python train.py --num_hidden_layers=13 --hidden_size=448 --num_attention_heads=7 --num_key_value_heads=7 --head_dim=64 --intermediate_size=896 --vocab_size=8945 --hidden_act="tanh_gelu" --norm="layernorm" --norm_place="pre" --norm_eps=1e-05 --positions="rope" --rope_theta=10000.0 --rope_fraction=0.5 --qk_norm=false --attn_scale=0.125 --bias="none" --tie_word_embeddings=false --parallel_block=true --init="normal" --init_std_qkv=0.0289 --init_std_o=0.00567 --init_std_up=0.0289 --init_std_down=0.00567 --optimizer="soap_variant" --learning_rate=0.00228 --beta1=0.95 --beta2=0.99 --weight_decay=0.15 --lr_head=0.00591 --max_grad_norm=1.0 --warmup_steps=200 --schedule="wsd" --decay_fraction=0.749 --decay_shape="cos" --final_lr_fraction=0.05 --batch_tokens=262144 --max_seq_len=2048 --doc_mask=true --train_tokens=1062000000 --max_steps=4052 --dataset="wikipedia_en"
Each number is 128 + 24 x the weight over the matrix's rms, rounded and kept within 0 to 255. Layers, rows and columns count from 0. Numbers have three digits each.

# q: layer 3 attention query, 448x448, rms 0.0586, rows 0-59, columns 224-335
# k: layer 3 attention key, 448x448, rms 0.0579, rows 0-59, columns 224-335
q0:117115136132168164174169106158092133099092091063169090136110140148101129106103198105090121142111151081131064069157119107155060096185125126184161141165143160111132087156087140110125180120111166177150174156161127101112148171116097157164083116161096158078056102105171128142099123175113133162186139115140069163115088183163135190180165089128
k0:103081115108135076160140120109118116177085126173120144125148178118135089144068148134150061120151123119083132128159067143099138085129141138135102106103107138114098109136136109113139114149190121129114138174131149146105106143134142072162115170128144187176190110132156163159123133099117125108146180130149127150152144121136119139163128146167
q1:132138104097116147126103145104139111170150170150136146140161092121111106142118104128149163128191153125119138133125119161168122113115089097125163130097147066147141109145120165157140084130168127125138106101095125076146109137127115134100156106113124072154129112097113101135157134095168106137066136151126163112112167108107133146117113153148
k1:118155133119144144112122114121103115127153141108090126140087171133111089107140142128085128124121090111107144106094149133100104147126150123106130143154110152106167130098110121141126144146120135155095134143119107139134161119130110133137120119137140178123108144139119147131084111157102133147170113101157131126140096133141142151135126106091
q2:150153147137111136139125091126120140128117111115125137112117161137123134149138129145159113118113107140147130146109171122134115175118130153108152144103108142088155131149166117152126160152127111102138100090123138126111131110103154160152106126129138149145134122136093150155132114129103120114112131125119144146140119073155148124116136150111
k2:100063121126120122126121144146134135166135125148136110130134119123144106173117150124136123114142150137157149150132138127096128123102088131141144147118138118104116112136121140109092134159111145126141152136099142146151094184122166105146121114123130104114127134126137116105126111120144108140138150109090115102128076114131084107121134127164
q3:140092133170139146149130110131098134091100080069151099126137133158091132132087160106095111109106112085129093107157109112103147140155108158151143130178144169106129092146127135093136154144124154163114120156176113136111113125140120152169092108124114146095095134125145153142098165160142151145198129087134085156113090174174111151143152080124
k3:121103134136105145138124117132155131137141119177140151107124105094113102135138115123132105121136149132139145109131119142114131105142143132100119115101143155127131123125129119104159150165124135100126164103121111169142119123150141127127135131131143113142118116123122115130132091115133116128101152134128123116108136092157121138126115121137
q4:111134107093111112099108164163108107161126181164106125132144084168127149149121123125132145130118149159097139114116109111123153111125141104120120115126113098144122176127113107113173106127141121116142104134116114125170112123143127058095156110096123106122169129128167127114136154126146100099134131109161142086120165143095106091085114126127
k4:132140110169097145153132126130118118139101150119147101145120165171130128151136109111128160118087113149128119130119164132159095115128134092149166139133141109123128090145100141127118147078126111158140123132122168114140112096098108123145135147133118141153077088154129173112108162166136159131144096151116108168129116153093111140164148138075
q5:137122106113082107093089157139153100137149172155121124127127113096152113141152107123120104126147135121133129171128133145124161183127115138117118122088124141116097165080132119152106109127108101098121139121127085138130118127114114141114192132140132104155181127107107153116137128109127139123098112157121126128136144112100111106140133164139
k5:118105119139137124138099136151136138137093112120144139132139123144116129145115107127125110147109117124099137167146124101135132143123101119136129155147104164125128095130157130118123082139127130152116121101141141118121130162151124154130139153136131137113139137155129120125118140135134157107121137114102117115119121115127122128180117136145
q6:136128134139157157167155092133098141111118082088142132140141166147119139138124125124109134118136108100118129122113131124126113127126134160117138155153131115085165077138157128111108171149108166154139135128130149121117127130104126145157081148126108168123083145137109126140125115152100144147159138111132099153130092111168132144149136112105
k6:126130113113133127119154103122107107141152118110129129104113116110144122130121138144127137121153149103142136101139134135124133117113140139110127104127134115118120130090112117125128167133115118107133156110131111171145127147121122111127127127112146122130129103144125130128146109148128090115127131151138134132103145137138123139103130126130
q7:118103119107133127154118117129103127158083133086130107153125148154116151155094116122115115109121101105081120120136101156113105097120092126156093139163127105128142129116153101111124134132150136136159099129160143148150111136123139090136114123111147137091130157120145154145110152112118141140135101126135114133118134140150110152154147108133
k7:157207135142129188131114134130145134113125144129175154130144128110114181104165076119188156129098114148168109136128093147071085123113151132138145126107142096138161142140107171146084087119112145117159068101128107126101132094152125147147146141101088151138077108163112122093085106100140158164163164169162178184165149128097133163106104158134
q8:152134141142156145160122095126084169124119104118173120133127151132134156094123124101130128092134151096142090113142125110119085119133130116158122120171151101128156085131149120140127142135115128146136095136139131130115115170113152152135075132114103145107062125124146133130109146135106141111164126148100078141141098114135155133098139117125
k8:106113159132104130118151101143116110119147131157122112104119132146132136137093119123159128131106105124115131120133114142116137108120109141128125107104130091114133124147134136133131107112144139122137166117136121144122148106118133101150125145122122116139136147141094106110159127123124136132129134146112154115125128115136124132126125121151
q9:110139112097133113107123149142119108156122168174138100099121085110117164125091113129133145125134154150119145131136105116114109126133118115099096129144143115143119142116120141145171121109123086113156124154124105118176125134139118101134161128108161130129153132122127151121137124124141092113144118118125165114125157146078120120106131120149
k9:136119138139141135100129155122134168132123092116127126158124148161112136148114100132120123132131094138150136140133131115140097114128130135124147119140100115129138162139136134131086109134129125154119111167141165075108125116113134131113124138140107134119119148142121162118105160130127135149124165122113122145144111132113139102166123132126
q10:163147139139119152156155126117135140088129116101112128119125183136132135113139144130113105124130124117145107110124137125119126136117112139190133148148132093130133096163119117098094129136137139138126155107134134110100137180112126146153111143161090107127102124156146130130119160130120164157141126135125114136132078080190131119138123116138
k10:142118153115118099106154102150111106119133146133113126116136104129134132142119131123148130148115126132127117134118136115126141147109108143115128127131141090125140117137132121135142138113089130161141133109113116164148161103131128128130141144142163117120108123142131093115158112118139142134115100135119128129112124106129124130105121132150
q11:116152114140145181151145137111136092133150129109136128100115120143124154146106117133137125106147110116136159135148167111133109116138098123127147122119126088100110110135136159175140147136111128117115104128066159120121112147106115129120105121122149124097117146131123145136130156110131123134123129132111158146119149107104108138100153182125
k11:134173131127056134114100125110159150124129120166125108118151086171163139134154146129110155146103123140121150125126149114153118142131155200110150155150171113138135160107111151135149160125145128132132078165090115116118110116113160143178168176171157185100108160131097107155160178170105112139142108165114145115121103121085124094095068116148
q12:108147125124132149149143150061125116162140124121142088136097124091104173158105108136121139128072152119138091125166114125088083116135126160118108102091186168108156100093110119115144142148108079128137137154116111163131150139117166116145115124087162106118145144126172131097126154148141153196195157158081087158127166180153126121114128120150
k12:117074126117076117126169152116098144180150053160171113149135139133086162145106150094118128124157117138164142099102146125123135131108132124124148147137119134145162125124154144140119152086153168105172114147109193174157081164100182116089106123104148094168136106115110180123101215163093115150079160144126125100105157166139159124105090141172
q13:108130113134122101068114147125115104118132143205090116110152083093129128119108128157112142143152100152140129149140132123125117139124136083092137114109103164141113159125142135142153097123138096106143098135120114102119101106151099103104164101152163106116168135118097103111157090106137119095101137143139169110146189123110104148111106131135
k13:114131123111138139154097164124124138130109108121154143117138155137113118115153139125110124101114148162131128113115121128141124114130149099142155144137148147123116135119123149122114107135123114149114119118137143115129108135098128137116130121103117127128148123120151130122100149111114134128134130129135115131146119149130125140146151137119
q14:075096128150156115156111168104136137114115113188197111093152101108123115088131134110117149135153112128137138097125136131142119124128130090137119148130138144150125108136147115160082112143164119043130109160132109123148104122164094123114141141092137094099134103167124109106113126112134093080121108110113130129126168109075126157095122128152
k14:121178132117138151149124149103136175147145177136066114099122115117081131078177168149111196107145105159153169093131128151104143097137137187157166096138112110134127141097116154153115149124105101146123068125110111100160121120088103115138087107118097168133118145085131135074164140117103129188103156058126169116163129099094143104115150104080
q15:118143131131120117108121076115112118146111135126129152097120140128138139132122099142117134153124150116149155170122120161135138139117124104148155102094123142123125177126122133153176155130132129109112133160150143069159097114135106120113151091163152120158147164119100133120128111120143126080123115093125158112146192125107105131119138148128
k15:162122128113153158149115136112146134124150120158122154124121141144140110098123134109116104125126136127123118146146129127130131130114118132132140138146137167142126136129138138167141123148144123114131115135112110111118116144116153159110112126108090141124138169126149138120117162127103135144108139129159108122151135159136152108133130130104
q16:116142168101180109146148138127125161111124112129093056149124126139128200070135110137102124152134094137154133100151151160098105133134142166130130126103154118162126093148111138114097129110124120107147170158113108147131119099099085141140115125126160135141121107092131123126047143127088100170173092070155102166092138142086094143169122170144
k16:143151106126137131113158124094122148085177127086151121056137120124121048126127151145098151131184177127169110154108138154118105133107191140133170069094132149090109144115125134178118155198131108128128107118145102120124171148127150068162118084060156130130174165099108115135177136107123167151143174090158133102149138150126134118120106142107
q17:075132154103121118155148127091143128147117138112167147081101146144154181128151130131127136095101178155141112122145138130126107113102089162151146141114115140136133114133171133160141116144098130100078115157102179112121126104100102129091139113157169117107128123108130100096109099143135147146126147078145157147150180163107157140088100155144
k17:082136127103152120150130130098145145139142080111127108117115154143156095129134097114111156089134102130114143119134091119132126145148126144163119118164124165171114170120179122145113118132162137125155137134120092107101099137077156117156109121144142126144124153060156127155136206152137115137129152134172140160165157161142145129139085130145
q18:109062140182132125148148114139158106085118081140111162134098147111128112115111148132084127117195137118118144114180146128126099145125115162130111129157134156123111120117163128084108102115149129090137105158170137142128118161116132158149139157125110142133155144125121072174109118124112161135129145089125128155123102154140087161159093122118
k18:103134174068176126158126087137137167169125100154110187121136121158114116082152102128114152111163146119181148106118103138082186102112112147135162130181103139095153139074128124142154139202119169173144116101101084124175112099055097123132098116144133099090132163126159132111125126085161103098136123149156102101155151069146171122076110112092
q19:129132163130155136115145102106151138171128129131119067113106127110074156131105155115096160099130151129158098094164162121143075139144137121146145127116126126205120125106125152127086142100113142126134136116138160121139184143137129102163095136173131077108110117145137108095101110114095145132142168161078112159111132136152172145131124099120
k19:108126125141113145118125148116130142126106127094151111150113142130124136138128147102127140156157122138153147128134142138138118129110122117108129122139114119140157142116112165162090109142143154130116136126138158151146113112151142149148130095113108093111142131124106122098134124116122144141090140136098142124139131139102169107084149110136
q20:156143135153123132154125146082174112187141138118153117132128116116160147151059113153104076128193153106111139151133120143135148141140103109126119073139118154189143079138144099126136061117118100131089130109115126136163112113133148126116173150079128150132169102083133110132102141131117118142124136087169130141108158112076097107104129174107
k20:095119093156099141123168111181119173087151153113102131115110166076135108147146135138133141109169101136136129109166114123140112144067140157120141119095140138141160131067166133155127156128105100104142154113101116165143160165165107115127117108112127139112140196147109085189161125097146119174113107144091162126094158164106102068126130131102
q21:176132129125115161091087136104119106102166138176139100160147159127159163125120120107148069126115098133137089161079135092154182153108128140085080139141129114139120127144154123184092139108071097131113156102116141107109190078154162147166087112143104151114116147130110179155137126130106187143124137104123109148109094137146183119149166132056
k21:105138120181075087076127158155135119138108182118169074118111106104158110151102109133136163182151114112160164120141137121128109179152112163160105098088093104131108126122101164100124123101118133119097198093117134156129157156149111134157127125110135144136125123151130133119105130118146115187143162120128175142108112109087102120201105120139
q22:145124160134131136136134136114100148103118085084124067139126132124114109130119119098119165111125139086138116128141140147085133091109174104136120173139136140119125080134105117083092129103118137177140173118140132141127127140137128150140108120140114172092090110126149149121112141131147144117152147169124114136114096105138121178101149113135
k22:129141136139114111134125138142131110127110118114149128130117096132146169153137122123150141123123140129142123147123139121123148137133137135122134124110136124099149124147130133130110126108117124147118125121147116103138148118139124143143130118115132113132115138145121125097126136122135130144118126106129137122126115147115154129136118146118
q23:118124174131143152118149158131132123121100151139122138143103130154180106146113119163113118094131113106138156140115121112103118128118148143123086114147140119085124130143159109078091099126170058118149148148115102139133098157142112179137151137090123115143137111118157135163133152147114126092142114118123133111112139126118126168120146165120
k23:143122154141084118142122147180119142165146109140139158116120101140140138112174098142115107080135060148109131167134089148111136164083106145106164187148144157165169123133111111129113135121052118177134094127099174065172126147075128110062141175147162131158100124090159123169110131168174111095069107121090141117116147137093136112152106140193
q24:086152124119101124171131147133165116135082140095122144094139138154099154188114155127128098087164110173121114110111099178106115164161104117145170081110078127162127097055160175118069158173140171136151123113101120114082194080111117144098166105147155129123120066084125077110105151132127141128151128084176130112119124153136143130111088134094
k24:172166134131081160138075097093134135124155169155122101112136125090107096116163139103108156098129154163093133127119090120126137079120116138157117149120186164128106156125174114148150123135134119111153114140133117166168119154126118110101141103106114148112125111146143114124158116162140083140150101146184085110130145137132148130161138096096
q25:126135126131113159103141080097081171159113110125092143097134110090106169117109113147139107070083130144106135113105108102109130153105139110120089111132147128125157098142106132099153184143108124126104132128161086094155113128137120126115163101136098125145173180094135131088154137133158166149129106139129121133183174150126115137092190069181
k25:129097114117182103123154187104105116096087157195125125154135158181094133149115128136077100147092127102108108141144116094102153101141089152101133163146121088083110164128147171094080102132164121105137126140164121129060133152138137128037142140108146138093171182115119188139129168140155150102077113144128107165141107098155123090131153153148
q26:100130161129118116150098138104190184144148169167135125115165113099125086162116122166113142102154106077161104117108142124138079166153085053173155112178102126141139098123165164176141124118144119093176116100126093119125175125126166118129141126097141091147060140184147082119106133145150139132134119122127100111106095146144111148227130101104
k26:149128103104129152113124107105050139114111184092120137111148144127093152117115171143093146134106170181101152143059124117133153102100122109150133103138078142132083152130226109132095135133135064141138125148119205092199109132119068123109144132120116131146101125066116103110153089119118121127107112160103129123140134129108079086131171177145
q27:167117175069148048145078098125163097128123149088083106106135110133120137106092139109184126177148195138130191135142135160130090095142125163077181167128122124165135158134104121110123124137089185149089115104102180085116156078141105138154135100110165150105094099153163124092163074143129123148142121140153110106117105149140119130132117140110
k27:127136121098113175144111135109154119087135097108116069173091088153168139157126151139143152092144161074074123107098114095121153140160132121089118149111117179142153135119144072105140152130161124072133110142128156113083095093129156110111136102159125121121102107169129190118149149112155096093168102091103148105056130127160128180145120109068
q28:107173124137137122143100112166130148182130109128100131105075133147152158107108103164125118117157154133106141102133147102134089112155141120105099152151144148173188162172150139138120143146137102091124152144128130124118156128177092099141172084066107111106163084139149118105147044139041068147117151086147138093098107099118142108120090091120
k28:146137144119123112150139159101126156113083107136144091124139147089120092126130112150124185114173131124191126107120134071087076115131165119141148185126136196130112148095109141140088154171133165102093149167170082083125063130109129129131136143097106134135095122137098177121149138108148169123133130170115184144084139102132105136110177138119
q29:078114065073102115092083144123130199111088094124172097131095131100113140120136127137123173129126123142164099212117087071151160086136165094130162100100128112176128059156118134130122083123144116117128194113084162106086189112117119117127136117140132139149148112156103151096124172109131134138114121127124134111095098144131135117191105128132
k29:145056083117125152127188112117154072095122113171132091109130117123104121103071156092125151156139137186138136114135123149106151156124135093156142076124106090133105115149130156120105104104109142124138162114134140164146095123104127108162094092142144095204159102125161116170152149169082156064109190139113133143118127184112073122115128096096
q30:174193108139168099128101064129143104113138128089196161100085134106083153080116150173136126125118115077108121162179136130090070107149147125175225079190120128151167120122120172076159160157094099184095117083148128104087129113119136168153142162161105166118157166163140176096121096148142129157111116134163122112125164093116142084141110162081
k30:173102092095089086128092147125183145110142124136160133159118190177081126149096117113126146160155157150081154122109155129158069143149100170151076102133103161099159086137115084142105109146116165091085136231131150163091102108110163122160091118144131135126150129168094137115133144080147119152112123141134112067149133165108133069193043222110
q31:148150147141159112144086169108152100131107113116129054145105163104145132133154157170130167133137035114161099111120108121133121086156117155148170108104170112129133114140144066135132166104138090095146161056171123093115177174149170166076087193165138145102150201122131167167119134133144116128078109173132046169169113097127179154127081061140
k31:134162164145149125106133149093123156094111122166109112141196115059119117093121135143146138132134113107196119121128107090132115125126145104139124118046154063116062163103104162138104119150125104132158148141158125149140135167153140093136066057113140083147092082138089122092145080143164124148122170138136123140078098071144099172110112125151
q32:127138161118060114082104096113130149105122130147107132104134130148113111144115111159142093151119138147127107093152129095122121115127194136076123112103105130168108158132101068135125180120153122093168118090113130116119060126113165106173224123138114101141112172131147141142087198106152115172137152147140109134108087124126173103120159095124
k32:119123173123117198130102133133120081136093102140173101123141074158132164142139095116128150184099155109159137129107119118160158128161174125122177134121095127103142103135182089156164128111107110079112143064159118166091177086126144103165092184104144185120145142123162182086121126132123108155158121128137109090161125115111147170119133105088
q33:095099134140103115154110133126080118131129172102115190113103115108120100090098134151073130109148113133087177131127096159077068133104143124140147081093140134153116104162123126099109129111121182134109113095164126155153103123161171118105139148147173115145199165077143136093114173158123098107108143166107122057118091095141172082103156117167
k33:120083085134070123146189135128040108122175133160059086134196157131160144103099192146196139161159146100115088139136140144112186131095162083103151094139142131136115138069119061162163117061127101165115188127093103159111095161089100058155129103142153114151184130107136164170117092125063113153108137137150156063121127168147118130096138118105
q34:098128113117135142112163153113125150120133098168132085129124112153183159139106115102146079144121091148164120111137139146088091142172155106134102106138138131116164127128102119143165179141066161074127089121105065166121134121136098187110169152154116155167132154136149104085076133081089135073184115159175136080134127114140172114164128117170
k34:170130105105110062105168111130150156103119149066202136058126132106057145139149140116136090139078121169151069134146110140123138109094132138164110117117123146166129126115152143165110133108097167155129110066159153133129166136123120123121165154087126150142157096174133141135136090115101150189084112133142127133162131164119113145173145134129
q35:131121142152191143159093132087111174104140109121186133123181071173132137150104135154157115133138147143125142145107097159142119156142142188116148120125184125111116128142112119106142121149120161123166109136129150121148149148158148133084161145131152137098123142163088098143101069102125135121159104132112109099093146144144120125130070118118
k35:135187098146134165125143129134168099157141142071156129114152149117108181151180125127166079174132148184086107131170146114172106142128110037125130145143083160165141097135184092140112109141164145123108145112087192093152143098116116108130126136145123137159142125155151145134151160172083129136116153130134140122134140163090160109153194149085
q36:180154173055155139081134151135164135119107101136116036128149121073149109096094132112173114148126115076125125133140147126096160135167159136161112102163141132167082102150129150092132159106109148142147135122101114136124186117107150167109104138159115079134134124153126109118186167165128133115094151117135156100117181111150117149145146100160
k36:176114117159143085102203140173119118111197124159180100082147136149140112128154120132112174110147086135114155161132148134088161123081118147052125141088133093165126130139068137198114210193070126159134116076103161144206136142166070133079162110088155111095117078158181125157154076150145116159155119142129119144076096165099116095103149068136
q37:130152145163136162074166141146104102102141131163124099150109173066125154111104139124106143100126126176114138095183153119096119190106121133099134108138137143128153138168146122142156141158079135083144170127142145126100122153101131156121141097101104116172162069061141136145161154165115133103135185157093154083078074106132121183143116151126
k37:111077122107126077110085147155108148165096185120156118099139155081185098142153147111122107079114125088186152131116084130145135169159105128137109186096153114125111105159118107137133165100150138143141143202143148131141142145196138090118166187137204096138173146123134087146121088078148142172107039107206107144132134116134111094188134105131
q38:164132184170060130102160112110102129119112113144139162160089084117107133072143122137132131104154151145136174147096113086117083154107125060170106145095135132093118158085134118108122184140166114146121141132176087148097130152089103144165082097110129109137119080148148121127129157135140148161139167094095062117107137128122216177093132135130
k38:095092108095137113174120121160115139111123171108120163112071127182130123110146151129097132110070118105114113144147140164091106146163135181115108143125126092078131215096131139139157119103149185194084170183135121137133158166056151132115133143159127143140149177092107181067139110146097080111135105139153118136133174089130132098141124116109
q39:096137169171134144163148155099078144142140127103127170101115072161121111147109083109156162179131105112123182099166148230113160150075101152098146202118120166101115125109143078196077156164069148150155167152130104109110172142107099158131181079168127118095066089134196117152147114102092161086195146134118066112132107144164148116177199143106
k39:173119144094152166163105130103136134101164155087081143119112081069119086106202152142116104169141121188108135145174176105114147108129091138112150078126097146175176111175092119148112115098140162183061169141150097113090097138153145185112110098123174126086114202133128104140108129129124127164118137131142171143100156127213110198130108140169
q40:116119146150192113131113146076094136109103149111146148088100128131153115148103133113143132161102150115089099101111129122162114228159138155135147094158100087124142158082142113112117132131170119066144159097098160165108126108145080119124090134123097108059121121144148147176110166135138127160109157059140160081135086150167129140112121051154
k40:074158121117073205102155135133170131167160144152075103131124152159144137134154195114103108086129102132112149114079129109159140097154088066133096133179108192175146079128151160085170106159140151139144123074110172092131137115128157136104158153092148091135129087145143110110126157131141190096095119149168147143117120134122120115109152101169
q41:071079129135147125163166102177132149147078145076153165172107139101120150096156092112144129079074106151119127143147128115189141112099172119105132137134126131089101127133139145099235132126150133137144093118127136155157158123053106083135149184111087151120078125158146131122139116159119118104134146079115121129129153128143140150127113145130
k41:077145115132131142124123137114097147158123137102194124137163118100117183071125101143125188091133062101151100093105066137107075127127090123116135180115114115179138104159076107153116123146105160083143108151114122107100071102124118146157092146122077106184135093126114147115116096101206126021107147180130117097149154182160089096098109183092
q42:116164146107121133087149130134110144168139113098096144116103144135157112163102111105041182156154152114115123134147137112121080141135095103136096110138121148127162116171110116106080140137135138123122153095150101098065146118148149177177123115157072217104164129122101114126114164128138087159120123109139154147111153127160133181163095136121
k42:112170102168176145113153148154125114099096062116151132065125126151128118143145099168135108182145147108092114149142123148201141098171131072068127160104084169129078187116137089170103143130139088192113176148111172144146149162170110140135137089131132124114155072164094140139127129092119141135127181129099081142175114147150112134119168087184
q43:154142114127154108124165131081102145063147134170092133179114159119158121159151121128116120157184090116133137120160101141133110120108103170149125102094097110149112205135154089129180158137072160107172188098138150120137162085126160093121141111135140164143154132134086179164090126170165189113179113094207109142100120102141129162151121216105
k43:107079090091119121156133140118159070141121099125122116101146146132187112133139158105183084111123209118128142130102116102052160178130155150147162072107170137152153133133116096151135111075125098102125136074134160133151167112077153092130114136147138155112139203146166150137131128119098125173122131112130096077098143102134155109108126141104
q44:113120156159166155151162118091114128143161105103146137110119072128115116131141132155120128132162153127137121166183172115136081219107181125128108112086132140115149101147147134147119149082120137120115213146187121104133104117175167191198105119116107164082150135179145116098170109142113109173085135060168121145125172117150153133165161108078
k44:143139139105144158124161094212173146108120110078125108151140139138150089112092141096095099113158150154168199119123119158127165116141133166108109092132072113119131177141116158119128126163145158162113196122129094134109090135131115143162108132100110118148124150125090108119130094170111143178089089173143109108101111164170166118099113178123
q45:147140152168100132115142121123115152089061142089157167129140119180120178125107109113117148096142156147131161126195185156127141148168108131109180088136148124075103117150158159076190154130107099126137188159151121175127134131169136156143166168090095151103121102075149156116107081119140110154156111098155108099150127071163178137143105143184
k45:120124140156143112145173167144131154143129131127147135110156085144125067126199093082101111145121132114120154105134064105122093156152110160099109178224120122102073165133127081142171059099192153154108176099139129115185188076080157107166106160166169166120172158105182120134174112099135100111155097122103149161190172104132137119090074073118
q46:134133180087136072132133076154150135174126107129062111164137165139132155087092126203150177090153151127145083127146063159108115099171116112133102126105148106121106149147156143156146164123064086123150162168141038085132120153139110129137133163188132155163145110175054166210166090156113185096128070104139124097185159139063107135121045191142
k46:085105126106158099081056146117134117105091143084136128127142150158163161198124119121136098109131183132146142170127156134115143128136113103135178114150074064083079114146157112157184162104154124140120103159134115081143131147113159111096134186116144114131115130110149164110152125168166157163110101114200131202186092086179129145123169170101
q47:107156117162121098166126121143105091183170134165117054184108157097074174136130109164120083146056127139127135092091178162117095170101146148160157105072148146103145161142095141172162116103146091041122146158121098127136118105099056092098119150158104102163154137089071118132063167131133091103183086150197177120141151160127164129074102085119
k47:092147147173159095144143104127123105115124085091112099076095108080164068141129142131144163135124206152151136173157158058104149115155184075133152121113135078145105146081159130187075148208164150127114149140075131096125174136099113133136121059087122105098125194109133150079120150114116139193065168128127088079124094142101188144110107040155
q48:165142115164080113070141127110101148125132116121121108088144152124174166103089104163157160123150110100114144093093149113103103048137130193114113132131084119100143165113139154097164120110107146092142124095103168136190139103161055129186178151168101133121146072169139122121217160123111175080181131148196123086133180078098173091126139103133
k48:069119117145099150187107131163136210124103139148137129157113104118160140177166113145104148109109120110149133182152083065138118121140126071087141169101100108177162109135118125133095173165120118112076137111155121083123159161143109168139161116116121118138093172125127148087124140103133129150098105109100108136062136142114128096091166080123
q49:120088143156111170165178152079138098092124105163122155176125139098106181121096158118183103079161158072163166086126157172193163132136091096120112138166155211167159156146121117142042140171057151153145150092131142183129135139127140129125160168075086105086197080111216159118111099102092128045186114112097136155123145134134123184111161161153
k49:120092114097181132055108150087109140084107182051171091131143126127129139135174120169123162169119153120140119137162124117108127187109153126080096090083136119166132150123122161118136069099154168121092165127143102094186110129180160123109144116152179113082144134083088092108182103125073132128059140118088130130146113095167169100078139127136
q50:134133163084104153154101110100130182083114091123133076088108092094098129100092109143143168184139137149134115124098108156115116122138113120069161108112179090134149162159134166128115161150159095149110125142148091131119184136108148151138145118155118136047182182122112140112143119127111126137087091166108131114143148127154129113189117075138
k50:113086118121174134135144128102144134100092167128160122122204100151108129159124119149147142123175144149138140138094146083110102168164086095130126164136099123089114157147130106160133080132140120159088143118138132136167141182167151109134109112134156101115157164107122137112104125119132107156140110113106120154140123163085129132087116127096
q51:149135181150134144118120136129139142124153112078126109146095110092101149165151127134141121107086085143103102142155162141110093143136159086132158159140103145158110126101116091151141104127113073133110200133101127121123086148118147159086114188108130116085104114115098134150132161133101173148141140141075093151111101125098130185126145131124
k51:093115130121096158109164151123160127130100137146110122113110141095109110108164124134120117114142170162147085112132100169115149158125120143120128150133133147131167126159118115099142129152126177106145133187114144135130129143149141155112114113145123164121152192142122088134164166087143104142141081129162133128116152114191162141141072113138
q52:099104098144165168105143126143129089154124132080126141143127155133118159212140174126126148109141136128179112147181165139151142140119130103142146141083173122118101143076132156161174157147159109076110117092139143163117116111096150095094136123107120138116093174164117108146114097124103138177207128134128111137152150110125084170174122128042
k52:141176166081177081100076130097060116102113143145134136146156115102119135096151178075116096122122117147049110115137100109170121120142171115117180179162149101125068129049177101122137136117171088140153113122114128132113095098119180134102086117111125149126114123126159173134132105104138084116156104168141130163092128096104114127103158138140
q53:178106117124131099122174131105135119126086172140107134134095134152112165161138148139131101139147130142156086173184115180106101075128152133125114091124139142160118139131089163058145178111114143150192108112100160089121109087153172098157141165163124076156159122113120127149189094138090149123158145139144140158142102143151104139117108119149
k53:139109100134087186156063148150097105101106122116175122162110094103096153091120088133113107164176165156117155102140135131116112120080158109158171130128153169148119088123109164143129122129106116120149100112141161147170113140176149179151160123097122070150115114156136118160096106172088181105106116078084146155120143080117181129126087131127
q54:066139144127105154145170107080143069146117120119114137151124147155135149160138088161074116098097139118196176116130122179099122157142109136114135122142169104123160107118139164149153133155162085096117198129144122136136129115124148096096164131127100136132143093071108117104081154108141123116149111081172088070109089122135137105125125072091
k54:127134132126097152117129104094096160091146128144044101099130102123124115115150130101144083123096144169132159164050120116075185074153109140173147135117126098100140116116094158089153163131124129092102159127096145161142149117140156130127117089100129130119128096177161139130112187136089142157118089103174092074087144147107159127123129108140
q55:141205082155129105140135121075148151163088073081157113196082127163087143136126084121152087129136182142150137142110089145087149083154102134120091164124150147164097116132144159198074151161170092090100154102087060157117110145170087145103061122191129148105093130144113138128134142145156154076142171174112174161121144132098109131146137124108
k55:123114097126150139142127135120135139142070189188142043126139180145182111106088139128083102113099112135123149109147148119163144167156135080116074122167084077124141175167110184096129113110148144109127135146120197106121110150144149085184133041114064104185123129164126134047131119154078130217161053109133140176139103147137219083174133181174
q56:188146177151111101098133127168124128136147134156068094127118155174110111122125111110121105082084130114112142119156141175081206119101089166120157129130173125113106129157138181137096151100074194105096118147127122095120189145118137151082102071172166108119056133132134145118085134125125119091134137143145176147148144142154158096138121123099
k56:166188134131191111090094086078154150105146154110113123104154109135170128155107159091108137068116122089146174162140125097149153123130121125112115158084132122180096135173149069142117122183130098124184140126155121143088166099170106120103138181105112141065134112132126136099105082108122108157132098154118084122148120182170122135137163172124
q57:139133152129131103128133140150117162109135149106089128140130119110087131146162113101145127152073119127135129143156121173094121087130138118128059095101166139153131173119125124135082146138163127176142115122111097083111061154131123096113150147138127146109154140201145142106148160129108164156219128123086154115101142113142127103124128141092
k57:129112108124073110121146143110152087129110165192166106124110151110130104134153163149170104112097155169149104130114159114128142190106138094125097140105107152163157117158131125133205119098090159111108142179089149188120096131123154157147187185192126155122140159116136117149097166114166134115105153144137083115110122190118128137171083155130
q58:147118125124160103109194147117145095100136122108142132161101131105199079104185106120141105138162100157146103108054138126146064129156172170164107133084185123176133113082114137116108110129120152122161132132098146162133096134089135074059121132156093118127085103166160086094139076114164150142148126161093145203135114103140173180134087130140
k58:085134157124136135139108071142166107164079114116148106116115191180103146135158142133094117208138080120140073143113166117102113116112116158131163134167138198144109112137137154147113151134169138099140070142118185157126135122116109140108068131135128146129129084095131131123098139099134136139130109126102102106106125116066196101157113121143
q59:110162108130116140098173139077191117096133136152110130086135098137124120169127111124123178179137080100158208111139137126179097086135206115085133134128181155152145088200143146140168113116116119114181116106098103139129128149184131135133167124162174083160157102139089093079115087135150117114080138192165186104157142033136061130114084128119
k59:106111132163155099081114113138095125138070130146139096143153122169123119106132098114091154131157122174163120112103146125107173130125142138118096121135135121158100117131138140118097125104137146112135146094173152123163152130077175119167148116158178152127156170117148093105103127117130135072174126109085105105120089189115163118127082154142